Each number is 128 + 24 x the weight over its row's rms, rounded and kept within 0 to 255. Layers, rows and columns count from 0. Numbers have three digits each. The size before them is the row's rms in percent of the matrix's.

# layer 3 attention output, 192x384, rms 0.123, rows 49-191, columns 128-191
077:124113120090142131139148111110133133079082138150114111110151125174172089127140105106096123116128189171154158203126138095127092142131161093158142144124110125182123095102128124121127141089158097
081:108105127115144139115130114123166139075091116114118117129144144147121137123107115179093144137144151111140072150129112151129179124120143114147141145165118143083109119147101146108121104115142129
108:124118120132136101145143138111100137121130120115111106123140113157152135137168148095102151120152096080144173140095136098092130117154119107118098144061118097176117150118152109128148110117100136
092:134139125160138107179119064157137093167135184169140119105135130093066158120133167117144123140143197100110166089093145089083160121162142117173073144154107119184100165144080149087171129108069094
080:105152132146102168148103103144120099127129160136118133097134144149128137067121103112106135124127160114139101145101155095125169144128148143115147114141091128136123170101091126090089058101110071
084:113150143097139116162125146116107140175187137129131075121158144183148089103180096096146111139118116102150097068146141135121142119129131092149046140135128122135173144147109126096088124163133137
096:136101165107079118159143169079159116199159123164150128173127159081098067156155157145166080174118146159129213148142130171117109115170121110067107093118114138173178111149127124176153128124108134
087:110126160128143166143130116136143114080110157087156159156132136128134119102125081130122130117125126137130068132105148140139156121118148103071138108130146114085181047099156150132170081199149123
096:127177127163136149120147095148101125142180176153164165090112123090121181072119177122099131096105139154169156202115135170109125092088144109069109115152134141096162038164141165153154151164090122
124:109122140146124129123143143120133120149147142153178119154113138126152134148138102142143134161156146131134129124135118111138146162122133130131128126157111136114107128127117112115127120125159124
114:148125155124143118143148102131159115099091149115138129107148111134151122121133111146132142145111167139152108133128106154128148103122113101108097132128131130125150107120111142143116124155129153
088:105090147096143117105116157131133132161108115130075136155136124140133092122110142130147122154141110138168142131146121152153103085094122117113104131138146114140130118169154138132118144131139125
117:115132120133144146112139134133122133122131094133132091130101152121128136154080134142117153116106099125129153150104121147127128119105128137123124131127120137134108124168123137126141135093128147
109:153139111136123112100105142109142116134115132178099103132112155100121132138099155134120130135110112136147102140169116113103152119080111087164091144104121109120117157143105131119107117131103134
088:167111140139120131086172143139103107164170090130127137112108103128182126123159130135132171145126107155196145133142116174159066140125109155113112119147103171122118130139162139123109117118123117
112:159145144156153136132129105158125137108113147107133150096142094115178142120131119123126151127118132115184139118147109154145126095110116129107133122136127119119149086138119134136129136138151167
086:117137110137103090159093152112090152142158133152144080139163111118136090130157131106167118118128157182124130131088140161085102122158129103118105125143105141156147104109119171170153157077115109
111:143080138093104105108160169123166157146109078129089093183129143158140098156122122129147123173178117091100156082166137087182133115138119116150109128154123133143137161118145061062100140138190152
101:120120131134145134118152105156138069115124109119177139144116117114126139143136127136113160172159119137123077082100150138112117135152144144086160112122089119100154106103124155124111154160087100
112:139124114130173134104116112156097130098104119078088149108123117172165146128131129132117148107130113078104139091104131135102138108128122141117120134132140151134125135113175120125119125161105136
094:129119155124127153088121143125163135136148098090142117160152162136092147130091164149162138149095108161153127158133096135115173185114110166105127105097160134114155109124104115185120100136123167
098:109107173073135113159104192090149132156145099112105082178174167159101077162165127140194077171110159158134160090152134139112124174166120131097100094114072165140138143116129108126093153100127110
092:120165105168176122131116095141091116100147152107167165111089087107151195141119113118082156097151126148144161142132146134134120149124145124068146085118124131113127103123150119145169174162124099
112:124151136132164165148169117143114137123106187154143156100118096112141127116142117131094136115113133193145120152136125126147107130161128109138135086113135106148148118132149129135145173114147137
103:100109116126132161117146166152104132167120118132106137149130129147137099125126106109136135141146125126140103079132110135159155088115124143147135155172133106129108139130124113118148135110155133
092:132138108121116121098100150108120176110126127111096136120110119130137134092138109112118106102097121114112155134148122127211145066150121168137100107201123121127147093165168088109185116151134149
093:157153074188154125132090090128085132131120152128125143092087131088132169130098126098113137099116119085129087112100132142080152151113120151135167172121139102157094164120103134132109138104119143
095:121150128115100113118115130122133109148136140179103115102114135131138117099123174116142134128104149156168105107118137177122099135132138162145164139152112155102127118153131166140127104083117142
084:110167131152140142120154102153122102106150171132175155104095132162147142073130102155093136114118157106150135111132136118112114125111150097109075111109129142173155135126117141103128132157098131
119:144171125180157135146130085137085098132136171145157139084119088133152179104128147136111166110158120121141088086120109152123131145108108171105147133140113118089133131121123135140087128122123113
102:107062141078110098061125188100164110111136058132111112187153160156100116156115138146134125181156147080122127110151128122151162114127131127119104133119103135114111153110114104079125118165119114
113:135156117158139156152128071140123116129123167103150130087133104101091163106112128137116132093106164112133151155120113143140141050108125123098130115136151148101140047088126149159185159152092130
085:100140127127133130166134115128096108154168119134168131145153094128105133153147126128149138138139173116158101151110151126121173125123159087123134153128124146146123126078107153096053102142124110
127:115147136112131124163157118112131116150144161172153113130138131108098116123139154135135093149120113163166136154132128124137105133131119105086115077090143149135180112113133145143112138143113129
100:142105128081112088113098116120156125130111113111093117131145138148119111105139165124162116154123159131126130122132144156122125120172146156120158147151105151145105142140121118117124148150128110
098:127159109117119166102131128130126128115121135123148147117115100132124156166106131114126153124124089125123116129129129066148123142125133137175129119091154162145114156106169106137138072148145120
105:148171116149142128112107106146102162086108159126135155095121073147181162099112111115105147076136143109126090110062143140097091127138137114136127172175136119132123129109103171121144154123109104
091:129134076144134185137141122126106149103086157110116150101131085161130156116109173094087151080169090121126140124116138095115171113142125095163119148123140080174113167145137106117104118135140173
086:120104192089176102132190123161193111130166142137128107144159171114113093132131111160152134177096136172118078145124149121111145157172142105177118103099094144112147154170124138117071098126110160
093:118148112189109155153109090104104123127072146122141118116111142092116152121110167101113135119132157137126094127075124137122121117170123158154159127159146112119108095129118147129167137111108129
088:118061150076112100095117173089149163126131061111097075197167174156107069159128112147153098169149158136131140127114140124107115148132138092156139119126106145153080156103096137134124120114115131
098:149118130135135141099131131141127137065104099077096164127138126142136145136096144132104136083130126137081111134122147111128118137181143116097128100140107144101154121105149108150142149168125092
097:098115178098100124072172177142135098134131101145136155153120107155137126091151129167133147157141176076152117157130130152142113103137127112134153126104156125144127097108085151065131118088119142
086:135141107130125106114083131129107148114111146124094088124101113182150146128113148130094147121144170182115121076119153141136111134167133095139129103145072140157107168124107127099110126111122111
093:172147124164120099130124110132114102121154153145154117117103102122162144134138128122128133111151108152049180109122153137121125095147133134131053100170103149132158107174184145187122097136113113
114:078114126125119123130130143122117142093109107107142130134139111180164123140136092110118144110155131099110110103112142097102146132142137098179129152144113100155069202139099116093097124102132113
117:137137143145113110147150137130136119172183120142151114155128134115106136141145124124158114150117114132124139124112131135181127076133128129104112084171110125115164101138153133132159118179125122
086:115152110151128143163111120126107188147119171083139105122114137149115158145107148101119123126117113117107155143092147123093165090095156156137132120128161109138129109153159160139129134128094134
084:127148119141090143176089127102101158137114134116157120140170127154118132120130174121129098105161135148181152129136103188105130167062118143083159112124125111076117084178138145119151135135115174
097:149135098157113095132121123155119144118104147146138137118102085091122170169103127102144134094152121132142109126111155115101111130152144138174141142124108133193079186159109134114096111079104108
101:136164106151212111114146095193092082070136145106148155088083082139194172116137122119097189090113110133186136179100142116088188138149138143101125116096090140142105138159114148116133064123095154
083:134088172057102090106146193068177094086140087158115139162198140158132072161186115130129094183145096146136106143120124076126097158167122074141136163103142107127082161068085139139142082106155088
094:132155094157119166118101135125097150104118129139119150104128105123127160120098132106117117090107102102129121148128143137123155154126138141121151128140126162131082136134143121119143103140152136
116:113115130126114141157102162107117149146127115115113120139155127165141118145171106120114105132140127113111143125120131126114141133121131116140124142160143123132139118162145133124113127130128132
118:130151107129132167135112148100117148102134131116132156129130125149142123128141135115095120110103102089093146110111160083130162088127142146152096159133113081166110168134144107091143119146149117
087:162129145143172118153109078144139090188181159129137147136154156093078129136128168132165099168120158135123114103127125146121135143146117088125089138164130095141142156123078123135104101101124111
092:135077130101089084108139154096164115126114086160129102169142135151140088159152119128123127166200107088131135160152136114174180083133138128120103107103128139122108148142132126134093133111140149
092:089131091132161131146092099123117140086128142132109131089127129150143149118135097071097126103132119094104133092115138101099139153166130131166107110119107135140089209134096149150155133082080093
092:137164139128180154127138090151175122038074152127128175100154121129110175103089106152103134104128138114123110149150129119160160148096131105150121118151131178108110115124110138100148114125143121
085:100132147118107123137151166140147161116092135125157155155135101148135122111134100152132124111138148160070126116109128139138089136117156116119148114164140103089152113099091125127160161079142084
092:143128090149129156107100086116162145137125122099116133120117173109114146097065160140139131125143120106109183133130118129147135119123133186113161085110124135089129127090114133134147094151134125
096:135131111125111144175121177094092172137108088114133097126160098103120097192143128102152104128087106128154114105080132143082074158152137184130153140104149113154151121110158140158126105118097115
106:121098129107095110132122139131136165149132126145101087140137150116109097096116129140138118143149103106133128151160117131172157141142123105142127108104124133111111166130133096103135108134156145
100:122103134095127180093114165129171163096085122124090145136129135131163107092103107116151138126089197120114156093165162143155114115171153099162050101182083144148143170170091126099098160106110108
105:104080154078144107136137173113154139134108094122100114177155133120084096143143105157160097170140129112132139159169136160136090114122130100148117154121149109148148102155125137134159116112157164
094:163136129132097117088121143110125133114112097141103097114142130131139132144118116147112138134125117085126135106152092124128166152102101168128127134126146120131112149143134088112094092173138142
110:094117143136115119086138148121132115124131106090158139151119136167134145136120118150116162129129132164172127163137108142165145087101126171097143101123151114113171075122128142151120129158148165
098:144148151101118133134096127128170152136170149149117126138146189131084095120111129148156057164105110145096172214156106060148158130103107043136119142090146096144104125107176079134160138176160121
097:104109135108132145167084153107137149171139128136092060128163151123115086096157110107157115154129137095141078088110147133109128133150131119178158147155112113120101172123098134085101133106111138
100:144162111192170150125114102175106149090111144120142191106084083095122177160053106108137147069088145162114099127153149141124089188142155119134124125119101151122131128157102134111118148087141091
085:085132097117176114090067144121110170057113145114130135152121124164176141112120110110139126094165131151144111107144120117145123157117130121162137131113151139113106155097081152154128135113147130
115:139116137126095096139129134094139115196144138189133085132131150107093119147146178125151109172126105130155135099122115143130103108138120145118142083130128129117156128114151150155113162177119127
100:134126150119069104140139102113164124173128133142137103116116170109093128114115192149139122142112137109143113093100116139099160122123108114158147146161138114145098156139121134103099119112127128
094:161131126097144111142138105133135159133124132112115117122115136131146103173113133143096114150110168141147123148118133135097188101129135107116127114145104122156129151158103138090073160123145111
076:129123137096097140189122126117166130125128119103127124143183142125090094181150141103176083152117136155121155124155116136132125122144117121123083115117125108162195106161115116156137127148140133
089:111131129094098133125147151075146131096082128125157164150124080164109143139135120127104118117117175144066153182110156128130100113154164146137119138139126115152144107141122146157168114048122072
102:101101122117121159096148122136162139130106089106107100136103205106087119159078123134126122148111150138109132098134137071123132148180126092182092134120101131188116195120095112119118115110126079
081:160117110159106144069125117158100146118081133173064152112099142071136145104082168161080143126127152162140125157146115158137067107102124104154170122162124163153097104145133121128121133108147151
104:185157101165114136152121116110096127126106164166136131093119093102170116120147129127082153111151109151164098157092129187138141050109142117113161133153133130122147082164182170154112172150142184
095:167132132127098123116127109137111129181159109100126137140125141130122127145133110147128115152112122153153116170098138167140098100143128170037133105117106131109183090107124164146138123157108100
110:132115132134119110120150140138127094128137110139111123125140121113124115138156136138132145138141121134143108142099115119106096165128111138105168129064156121097134104090130142143144116139123127
097:113117137105142094109152140159136100063097107114106132114116100119148113144135137126118172114096129099122172155151126110163175096132105134094103103125128096165156106164154104102168151155132156
123:124124114106144133140099152101108139123146101122095098119168151124141094115144147125133119130104116174125111131124136142121136159115133137117116120138089150129155135155119131157086138096126117
097:151110143139114153072113129142112117105110087077094146109156134147159141093116147144119166114137104099168153153151090123132115131076108141116155110124147129113105138145125119108125126133148163
103:167159150136118148092079167104101134082114094125121131138161104141166133154118083139148138121075100108150145142163140108147159148162136110109086112059149126184138178093115073135102139121163127
091:153180120147138111087139120168111125098137170207176161111082095087147146121089105141137139107116095200149119187135120157125113167127138114110125132143118151111127058175163128166172097122121137
107:122089151109118064131154166123178095136147093178122123163125134092086108174152101134167121170159114119133140161127127111141132118119114097125147121098136099140093136120116124102178138120127154
111:132132115088140102139142132124123128140168134156129101117134147107098100107155151131124100127109133140101105073149126095100127178129129111216111151140129139146083182136114117119077058106105115
138:087099143120127106107143146141124105153157097149136103161124151124106113156126139131154134152137151136138117124104127147112111128101141131163160145144141123111111117126124156118145124121125126
108:131122116131143147108102124157124154093089132102102153122142113156154126097108150111124152096146175116139140180122157135109111102102144063139126132116103113117090133153100158071145161101109134
082:135173118144111151143119133103110123123144149130168141124141123082122132106156120094122107130106132144133095099114156109083104165169132096134131124110105079157086186121061132130120116083086100
123:160169158124147119155126154145104132123127139106139147111163088133157129127165086142154131116092085129121146149161090119162134122113087153127130139096166144116114114120170090135129128147174155
106:140112157114185114121142104173166064123161120128121150145122153123107137124114122171146142155164148137118124132157109141144128178111133110117133083104133165103143126136127095116107148126141137
092:145162126183134138160099116143080115125136143128146116080156080128171143108138101105133147076120115136120136132104124131103118117120119108126121140122144116142126132135134139127126112145117156
081:134141139132176124103130116159113123102152147123155182145105077137152159142133091109120117109136134150126132116141155105156153173142138144145080102134100126136124146152108094149164096109116128
106:160166133145125130137127115122101124107135134155160139102128102113140132116122110140119139089116103151153152162127133154119145125094146149070140113111151157106172090121189131155142142161136139
094:116121122150113119096120138169111146153156138151098159134098106144139154124114146128137129113155120112105162109135107148141123121130098157110140118119146139117154104081161092134121147155164140
093:125100143109082099118149172107174131069109099127146151150165100117151094148158053138139118140168128111166105218133143121155146079131151116083140118122159093139147085148124115142151127187128192
090:162144111100166159144151125113130179054122149101111135092115134144168125143122118121092116079107151165127103118110119139103101156122119113113127104112092124102180101125113165127100156151134127
091:116144109144173154144095137111086136159133130161102073108133163127149098121132137132120111140125141147139133117155114109169126154102127112124133091146110142081132124107106113089183165151144135
114:152151101164112144122127098168128117137106132133118149091088142087132141139094116123130157128120152154141120113163110175122126128107124127140120113179116173117139098163121148110100138147111134
094:140160115130179171133096125144118165047103152071099167106148097194161159121131119116097134077095111110108128098134137072141134157163122090156064117093090138149123201126107107137093130125116101
087:163114127114145133073163155133143132107161086166113153154098159073105098113083123168142125123109132124136113110158145134093079145134129110144096131130120127138178129156135146124122098145103095
222:131156087161149155143093090143099143114099173115123155088108102124142158094111137092099150087119168135144097132099165142091119116122169112107127136123112141126134096120113165118136150132075108
113:111120114138120138127100123105090169116088119086112129126119122162137142155143140123083123115136116119130160072133150104135148140129135117133096106112140125144126154112125093098116134111130112
102:130123137139125144091147129186135139138101118098106158135095122124154120111070120146120174139111190108157154150148130081139137153090141140116136141111132115139124126108069132073146123119118082
094:138120084119131151104097120092110159077066117076130120127114136167176135145104113105088141115149118114086116086122126143131126155134120131114143128125138057129136141134113124138131158120150163
089:141143130113144124135113157111124123113134107152119095120145131125143130129153096118139126127123096166130119091135107163111106142151102180089154114144100152099126120115146146186117123110131149
109:112113124149146132129127119126150116136128120079122118135110146130090136124118124149120137113130129059097100093121127146076120166123126156139155163088160118114102144119130135106120106127113125
089:094083115129108131133109135115138155152116106095089104151113156118118104137123140121126108154108103137159099101157127131157176100127131177140158116153084115128117111135122097114083131097165198
077:140121095178140136102103090140115149120127119111124108082096111130173167123101065123111180136142142109157104140112100172089147134148110140151176145102165116125133137112115155115135133105112171
111:145148107141145153146137099142113158172133172149117113114080158111099146159103189119123105128101116135099140122121113110166151115151118119115142110123139112130143132087148106147126147147160128
100:097124160122081091178146140047108101145143152125179142139154105161119109111204153127118098133160099098141158124144097153162133119108116176086131086118151116124157126154142114135136152167161173
098:134148097139182128114097107140122146138152186131126119104086140147137153083115120104142127130152140136123112064090121189132099129115111121085103122140151146069168107104146135151169171162126126
108:163135126121192168115113120125113130124133125095117122122123125115147114134127119129117127131097154181148101131113144165119104122141154099100135105150076159092130114130098173118121152096100103
094:116112143082085070158117143087131141189143164154109113136125143122108089079177151122157080161121134116122086114122110156111103113162106137182157177137141094137053176156105152130133075063086136
088:137140114135125132163105128092129152171150158150158161153140104098087134139126142113159090113123058162123113137119128149141081150118135163125141109145138146085166108147179149207155108142127111
116:103089149099128126077145170135134131135108083126109135161111152158121119116111156151118144144135149094144135104144124110102130174130122138146112129122117138152099175128099111107109081106080093
081:146114153124107087121176151123145129126157128119152149155121101114122164146130150136141133134107134126141146156159140167164110191142126120088121084092118134142129122120089098111103111093162157
101:106136118150125127094111129134098136130122136137139112109107137101141130106116149108120147096105158140152108160131143137098091154120137087133125139129114152126105139124115150124122113138103093
106:109133114123129165123132137135111148129128119101134147132151115148169124104133146118091151131146126090140116073135148107125151133168138132133101126126116136164133191119116105108106120113107120
091:156144152118096128081167121141136068061100137151144198115143080141187130137131113172071189122153128146095115148106140133114124110137142085136133144137068105143153143161102154118090120122127114
091:143159127140140170095119127141085121090075125130145130089130083137192131106131123113094170091088118123157148162161127096104117128122120103128133112073142128182154180104134105122064108131127144
099:084093138093130108137167158105156145122148134139127141168097140134084106131131124140142098113105118107088159141170121153151113153077120180156139142152161158108157089177146102149133114118147154
083:116149154108118108140144176088099147149166129147151128118131122133152115107158145119137105119098147119110073096061130176106149088149114159153127171155139145140127135132107173155126123085096117
111:134176109169169140127126098158083102102134148126170132088120077126173160138108098120120168081118082144114129166116120109172137117148120142125163141128140143123094124081145126188157090104157131
101:138108135118131136059161163131141099161130079141099130154073162110126125119107118165121149162133130126145134142175116156174126167143119165126170113128150127109120119160115108103136109094146143
129:137111118101098093123120165109142143091121126122115132156147101144124125135143132108122123132140136100111123113130165126122130129132164150138136119138113120139120161145119132116118107106097116
080:138068138090081114112116198103153130111111086079091153165163110148128092166166147094135105160131138145122071130111161100085123089133153121145115156168086089154122150138078155141100104121067099
097:171156123111126160112123132120110128126129132126104101091128168132187117093154117134090125140095175126111129121133146185113124139122166175116133087179074157080183122187133135089086184158128133
088:134140111120109130137103147084081147153138130141145115144121154183128105130152145097104094158149148108092117110096133096116178150141129135186174158158156087150080163118141117087175123126130121
081:091102146130140101134158127138151144198187125158134114166085175134094116149125113165168109172152136170108140139112099149130100155118107122100100130133146165117180107140145136156133163134147114
101:104124112101101152138144138093138147161118117124113116122129154147114116118119162123116111142133113140143144155164118127143154102099115151153128111116126104139120146154139099107087113098149154
094:118111138145158126113152129162142095125142103130127125139124137124126140163127109127146145134134136168115075131115156131133065173167164140138175109146112171104113136111112129152115117129108069
101:182137136168137126113148086213149087118120141155109148107094122040158125115091095160151181142129182157179103151170132144132135132142142107107125078136095129131154134170102139122086143146122135
099:117111095181108110125088093107116163135139093057084116131098144129082167171068142140159110094152125109100153123141130156160130092120127166143138167191146126136157102167156117128158153120177124
098:076096144127154102103166129122122099135134100100131115139097119112129116129129118145119174116102158125124140124131156143130105123152139101158129108128088155171103146138092134091145161061113133
114:136112117128101166133135131142140141081090106095109132129153098117140131133131091121120140124127178118151115106132135132081093130108129108147134145092143132149115140086104171091122154121100119
109:101113122091135114141163128125153144088131143136138126137144118104110109124145111111153107123110165131132063076084155167086090115187151101120099158165098187149154121106085154137129162124090066
095:119114110119085116169125146059127172175108128147123073126150150103092087142146175117152085165116151148108089133108133131124126102142119124121112147151103113128161111132124151122147127119118097
085:125142127154172167147101121148099152160139147115155119144124100124149149152110119114150133123129106105075144081093101090138147154113127119142164158165128139076053165073143074159165154148155110
095:126147137104113079155147117127133124153160159159161138131129080151106120133176142108149118151173088095115122084103152134133119089172147149165101152166120172182134128143134138119112112116114142
097:116149131150159125136142093149124111105094172141181135101101108095124162097113128131127162127128131131107153103139106116130179092113102117134077118156126094169211082156158118143096130186129187